{"num_hidden_layers": 26, "norm": "layernorm", "rope_fraction": 1.0, "qk_norm": true, "attn_scale": 0.177, "parallel_block": false, "init": "normal", "init_std_o": 0.0, "init_std_down": 0.0, "weight_decay": 0.007, "lr_head": 0.00444, "decay_shape": "linear", "max_seq_len": 1024, "max_steps": 11030, "dataset": "wikipedia_en"}
Each number is 128 + 32 x the weight over its row's rms, rounded and kept within 0 to 255. Layers, rows and columns count from 0. Numbers have three digits each. The size before them is the row's rms in percent of the matrix's.

# layer 11 MLP down (transposed), 1600x320, rms 0.0879, rows 481-521, columns 160-239
097:111139108148069107219163154140144111146151121144109103104166104128109149100139165097151122116127101205168154151127126156138110129098079119107117157099136086136092174096116116074142101095166140149127144129118145118127135136120134172144138089
097:171080113137127152154202139138102166108138090104057144128107071104172187133170069160182131168210187078127137153187170075125120115163137109104135116101100181083149163088089126126133150118141111133104111163093100123116126117096112129104192129
098:046135085091158131162123079125083145143143058115104082128121179072111173147092117175112091148191132107116140192119153152127093163104062205086161086187115139111132134201093181175134109173186184157141132147179129143123080060149102104150143089
100:148103129141122100156131165200131168114104107133117077115136129122179155143144117134094115119140096147096083128120128149072106124145078137156164120168070163114126103126137138125114072126129161086133164130154059164155150116123082104158153151
101:171144214146135146175075131140152191162118061123164101192110130136095117105142187148097142127138132192103167141158130098092124133116086126089149143123093202128141136107117099140123070099100139101149139183104143126173104106113117156157166157
103:156137152086094126140169183154130166118078161157149101120080137167119129148089109125132087115129153116131111110106169083145140185087175095148092150068089106114135234132137139156122219098122134061143146139134120116103144135129061131067124118
103:115163155147082152054106119157131109151159089136206101100105086133150128117126093102097089108110149097115126135127132134043142206146123137094130128155162134100047075165103161145093203092175151082096169158086075141140116122065175205120178175
098:125143138077105083173114137164126136116132120114149147110153051154132133107116127159121210139208136152080069136075119136160103120186118135050110131083101111168140159121112167175114129087167133208143077171132121096136185124116082093085123207
098:096116124146143106147180126134158138137117145097110108157061128091176106064121112098106160137158115137092100163134178112081148182153160174141129118085146081147120141128157128141052144140123124133160092106165126144091104168144188163103148112
096:132141102092126110124088132026070139148160177147161128111096101153185123162165107172115165091137128107108100129135145171137195088160199121174103135123158104134114172093145120135168106090119127152177080182132106121148129095153132108145084089
101:106091119135109146132136098136064113132090084113097060115138140102117160131071118097113104126129131071127146092127120124162125133108168117082125103107064197107098150178095172215176112141112152174138135128168151118070104201126100135100141087
105:140103115115126147158122155146119068076111095168105135142164149116082116108054121111160075088137166139138169104139084104113103147188081085079077144121134132154138129151125150130128087112105105125147088108180115116146067148144138118181184168
099:117139140170093105140127157153114126203165092079104081141148168130092172163133133117071133175122169091118111146162175100146121121148098123072132107191125202111090133111074171112131116134145141117145061154140162170126131160102168103168090085
098:139101146024131127124148062111163160156144157130124215117069104132106166107119080203086146160158179165111124148179115130137104079151107116129116107143194115095071125116110146088056082130152149087108051134086112123075106122138112161145127134
103:110113145098093151131097195157145061163116151141135139217182134136197078157095097141103102156140091127109151172137112096061140149102181126148134105137161145121128124100111074164005140127116099123140134084059142149093117155107133101186176103
102:184141118143175150161177116144128152120171130137137093125078134192156103111110096140119116161054143135082128131208079122114117151173178160138156162079103087149186173083105103121161075099112156109130087146128164112160097144146178126107143170
097:114147111145120089134168099174078132115113058145145128082089090111093142102050125161103097116076116115096122067141179126107140179141154081212139116108170083122136117075165131134082133140187104076161210107083167062079102117092084153162117085
099:069111149141152119150127144098125147132096156163126108097146144155161130121139085144126096174106120094167075187134166200145120139082112144187133125214155113056074101104098157160085109106156081107091161097108074125138172115155117119165147046
096:199106163112138141164130168128170158133168154179154128153128149149085121159106094109162150101144162086165129151115184137165085066060104145159146128120131102129184125153139138148113095098114093215134203143080173126116091102153187119134166144
099:143139136170106154146101111055125114132130178105119143113122128147118136085122107074133121133178116147160133116049126092172086112128084163054144174107180076148180188160129155179081118025136089086121113129094191135078154083096138140106149139
100:120176206108133148132135132151115123130163161163114083078143100129146136107110233052126104164144161158157101157119116155069149134120100150125148121137119108169185038077134098152099137113189098163152099119119112089136125182124102121079131145
089:110121135143106150157146104176155144122142077140139165109129137117149092124084106110138121175128138146120150106172136112165166137079130133038116148097123125117195151102155098153118049067132134132148162148124135115109142151100082060132146150
104:114141147118131116166200160099133138131154102125124102086120130079144092132076114140165117080106104161106126132109187087221081107090108119170135135114160124110141149163168150136122134098151149133127105101137145155175104128142111095082149100
093:159135184088124180117123142131102092111151098164137111121097057187079152090081069105108126184089105159130130156109177085165095113108129161122106104094131128152193135049101113172125146114074108139119145083145153125140085096141153138152127088
104:133101154119150133103171128124115084108163181135150093127139126157125144091094169096165067100124174116083056103064135150118142156120062127149156085135206142107150113132177153092098101159124135108129165119136119123133114137147094125109191157
103:101119177110097127122173138125132112089129101126152153157195142112151097114128160164093144043162111105158224170097125121096075147131148052135143133164133133138115126084129087147065086104123122157132153160155132191104177068133106148148137199
101:135111099135118112194126164121154149097139095149121099105171107138131157146104142161194147170156168118084115165080142137134196158062143093123133111132184133129103100119118121143141151129069084138067145147124127096104159156187144117130086086
099:193103133159157135049234123127123075162127098108070176097104184122143141125118123093160087084125165050119141127101188116219141134092132060152121126094149047106138142149116140164133105124099132160145106159127140122123157136125148126167182100
108:101142091106128108139155143136125054166149142086152167152124070127152176132140145110096140171160175156176160130122153146105140103126102143087098113149107107082091124148072094118099128108165134085142150159080107139156138139095150151077109104
093:140066148103163114189103123114111184111160099123147056081151122130180150168109163120130143127118182110084081103118147141140138084140095141017080113138132132133160135066092120169167084110162139106052174139178138103101121095125149071133157128
101:113111146116095172144118161173114095142123075159141146089093115171154068141166135109108138194124052097152147061132193089156114133041169106078153061075157086131113110174145148078139153076117157152128128111115139109080115127122122154110146147
099:113146139147181069163111088121156137121133108078073074153128138157218117142129086129078117099137168108131167181146097138139084139139152156145192187140120143142120102145147084127101054193092127122176110109180154120098123125123055107140131173
102:130071108144114130115097129091127150141133138141131058183149099097091114135088068144120123068188092123135136122134150065127142104145147170087169116112163116160177118152131140146171111131151099134099096127075108146106169101132109075092081084
094:174088126134137182084130063161195110110153147144106059155111120125136091135119078124134115135112116138156036165102116142153089113129131140091157102135165149096170106141183187158194050124118130125157126136058173147082143139086099060123195141
096:192117138163122136207102124143042128167112115123109105093126118109133158102116146160153127143152097108160103122117098075129140151141083128175069133085113134109152120115162123177122127140145117118096144147101191128110166164145147094095140154
099:150119109170159118122108156138078111159133123028060141112142151072071113118109143125122126138149139083146173141138196149136169128117118128143175082155079157103094110158101148135155154126113115108165102140144132127139157129150146133192162059
100:138102063204102088110086132117140133171129140167133090113184128118130166133125109125153151130114140112147125142214177043128058131156122128051083177187117110084180167144121063149115116119121143069162144124178082127140095174104168145144132123
098:100153116081121095111118098112143102110103114178131116164083152176160147123139166167115121138170153076152144179149171169082065090126160139126115162186107215116209131138071102080136158150101113125162144134139095099120104171129086143186136165
102:139145136114066125104109149174198117118128128142125103130166128197090156074097153168163157158114097152116133157127148095099126041130133090089177119131102106098129198081097081100113114181170135129113096109160129203130079083176122160182106126
104:098127149166110162164179095120107194067155141170066138121110142089086109170158121093129142185087138167124150180148067140150176121101139140111114122116117172167154086168112192096184121107067161108120115158088160173102105105081150114082081127
098:120080148055132117126171145176113132189092125118088174148176183163170163123111110072097098169133144110115054075178160149127119144183147167089137132147102105064137085104116154117179101101123094184171152164125108124089153149116132145110095163
# layer 11 MLP up, 1600x320, rms 0.199, rows 482-521, columns 160-239
096:068139146137170126161129153143105073139110048113164092151146179162155135166094107090106104186129152114116133145182130103137098161102171128124152073159098153175127149106135154124085103129113104177134078145142131132142130117121136080154105094
092:142130071151144137088104170082141185094139172141091149180162091069108167106077136181148075080148165081140108162131185141207052089118160061140157136148116081209121154087136154131148149096135206106153126124070100132173123109193132111152119154
100:112092116152164132132192127131167058136100164122182131197125213136092103147103111107130162066121139161142159092142137123146130174147164094074113092135129101112187121144112099137169096084122103123169118068063156115149120151151134166191161123
105:118145111155133122172153131118122130083121145089119100133161079139087165099134160133106077123122100138089129101141147076157176062132154157118137164108173122135096129176119097145107104137066136169144133119126149144175168043141142147156135131
099:150071156119158159140154171120159098134130163083093113119171144141140179082108161141167104079101063091105109089072167126155155184066114145156150165125138132055156178115121121118161145210084120068160121140188209142117177146139129095142148135
101:107137165147137134120129090112188079206103048156151131135190132096130106043102124149139102125161092128103159093115139115095114135168126119166122132089133161151143184136159105126141142167154124089138162115067093154135065137128123163133161109
084:190132145104169143128132064122138168057118143143118091176129171120131123131141122126112086113075165151109165153144170125091178157113164129155119106129193150093124103168153092143169096152124111164159140155097150144134085149081219112125140193
098:139168105114112069206137086156139139142112144118129109098117155100094132087130085129165150143185137079095112034144152110136081129137095121152163118100121124136077179121161153167145108171148199134182091148175155212189138120138190129140088138
093:116073122175179167094129094094121101143138198073112143121157184167092039112185168082095192096100120096177163099143139132146102128137140131102164147115126138098109114047151140154136139130169148116151114125138120142111125150185083130208112192
101:125181174122088134121097086195114106083061139077132089112181140198128112174108084088126149140140108146064126128097114087129186162154170125143125123108113189139164149149080121091117147195179170120139110118162098090083136148175141146071149160
106:124154106126098092208127166102105083137122095139081088088181126117095117083123157106130082145105137188097138143141127125145095075138086122154078146169146084141104099185149193104172115106176109078110172110123149099127148159128117129142188128
101:058126185115175122136141075078122096167139128132140097129142179123140112141111121084119126169095064159055117184112124114092133121134101161130122173090092126102146090148118180120117067148129075079149114117149127134173135077154123186137159111
095:153097080195131118122085105149178144134125146162127131057146149110150130122130141109210107130172130148163121140119092126200113135110178101083138104161156158098112149184134108131055106126137117132128130173124192155157134154131098194173078100
108:144096111178165120066147120128166128183166167073137119176145107114103135123087120166164075127137119113076073152067115126121116124114098139131087087200141127060138082176128119089140121110125164112142175171099149141112153167077167081129175142
099:207126109148117093088118116163119151104098125133105141150152156127136133061108174128138105179151131113148156140054082116154163160142101128140184145115098150110144135137104100147109093110138149098166135123137189147155133062183119124146153131
095:129117075181171100129128148152093100096110128142091111128143136188095133097089194174155153137141151163111149188147157162145121129121104143139127130142087120125120131075147165120087048135130140067123134151146172125165178111108132079226116149
100:102024109146089137144113139112094129133149158197124112122095186108147143129162073141107148130085107129131120128094163099135107115126137085120162137147168120137152194156196172103172164100119163137092155057160174129091143108209115105174096091
098:109121135091119103149113086144154091133148172143114131084087181173134108122103148156137093099145129164122145141105112108125137132092076106129162102122176139151153129194114065124131108051123143154118137143207143168124106084167147159123159139
092:124127121101143113138098132143103105086135109085084115134140088145165099114084153072088141105145144050134108111054092113067149152079196128201124114105114109116162106143111160152144140144118125113126127105109174148180115120159144200138160088
094:116178121168163086150136140157139044083056114119129114093093165110053142108127106131093120143149139117204106104148097112107099125120152134156113156149082113121143092165186126177123150139185132096131121143102091105162081227099175129169153107
093:141095160062169097086147107124042113106087138132182093083144046129153101096154121154145162134189101126073130090147134148141104177117110128075192134065095146106165168093062141134217140113152140133175136133076101062106161156167185187142103110
100:116125119135146152204185187118090159162104086150194115169148110109123144125095110137113118133141039113135124106155154074138130089124148144107111109147132148123120121171118198133107132109059104133159089086075139152085117077151139118093076126
102:130120108117109144092131105122135027136135168115098154182107166163098171078137150139197139094149054120122026091152118097141170097090151121140130177164092118145124099111118155137191126124128096089138081162108120094106195182146164086133111148
107:103058105114147126117128065088131161210135103146165146159099102088123102123114117101172072139107094173096117147111153139109152175081103171153125114149122124161140106112119138137103119191169145141150046138090174146122127139173185101142116086
109:130168148101125132137112123048084125149106156174070088119148128104118169193151133152093127156129142121126088144132125175067140135084164192174151076128086117147132123143112147152085183138133144150156118120141106082100149194156146117166099187
101:092178113148153074111155173178140116123082144112124134115160176138113206142086112114147147127122132130133116126153099156150082118125139098136200140079151115130157090079097144073169109067147102169111084119184115146184128119149145160182082039
095:070170136118119093073090164149166214150136055130113122204107150049091060107111131132133148128120105154089163123131129106131124098153154078127174121138159125074126120102131106091106080126142100145129107144102128088147113113033148120163150123
112:052170090128148156171156154129159116153157141144118161157158114143149190180135201109136123071185148125156137110085104132119123139123078151142105113099135169090145148131122091126099134140146171113104086153015094136107137112119125107168180139
100:076169121127140114163104115155121116156108105157111189128115118132115116149125100196148225094185107118090158110152095129135092188129124151162199209107128131152089097165130121133050125094060099152150143094097193145160176130095112109083144189
104:102107133174073113107148125101145168136128103122128139175102076077115074104158177107091119091120084161089149133098089142154142150151169132132133128170227154190098130133090134114205151073134160078126200189124084113119197193117112067097118160
102:143134140139184138115145173141117154161059118080132158102143108132104137142095056183083146131118101102107112136080153094083153111087106112179138159091154126118108077153126127140141171177134129140123072088145164071171131102117152128108144113
108:181130149132137111158146184141086138123146172093138144124098119152112130138165066130131141073180110144120117078046117111111176096132199115139169132121105134128121135136108130187114144127170109135169100124114064146088157163076141099180106148
096:125183139148182149106147059105113134108064137075123113109108072075083123148171166131109131131139133152179177137104164120086095107158150137159097123152151126133017122098132112097084152128126110137143182111159135151101073121123181115113125086
098:064039178104102165203084117186098064147107144129141140141132114096092140080119128147155144117102120092117169120162128133133108196144095136195096196091125132158145080156141106112134076133166099118095109113188118142067135146114101094103129097
099:104125103101089107105066180142110137107149136098130164135157118128103038161095133111139120126151135148103086091137154117141123071151121112167198134121182117101173092129129145153118100092115170223156154158096129147141072125121105155141147119
097:107081140153147081110156140116097122190178174100118129135173160148154154162145143097079113118171118102127136114153121092091092180106108175101140107090121123093161108117136124103090143143077143110145117126213150126129113139153165118145158101
101:141091113125105123075125144168061069151092108175139170156083176145163182098138153181104150105074122145102141182103117078089064121134133103168160175157135138139151181124091203120163140139074144171128124079169118140099136132074098039158120113
102:106179158160105110088130134138181103124117185112106050150103127194161123069107132114099117122110054080133130143087166150179110097103081163132145084106184196088105158142081131130120145086151142085102128045116096169102162089167168131209161164
102:119127127078073100142154147141074140072210147169101118139133173111109077159158147110126100103176176117130113082102123199104099134136209157094129176122093112137108070178082133124153185094122151137117113107083162101204146086125136117116139093
097:114139129085148146093133162133110150190122163077130125149070128190107151107117119048152122128070160152162127108107125138127138106130163101133149174136075112032119148095098133129183145123135172116152127185111074123127107179159101173138102079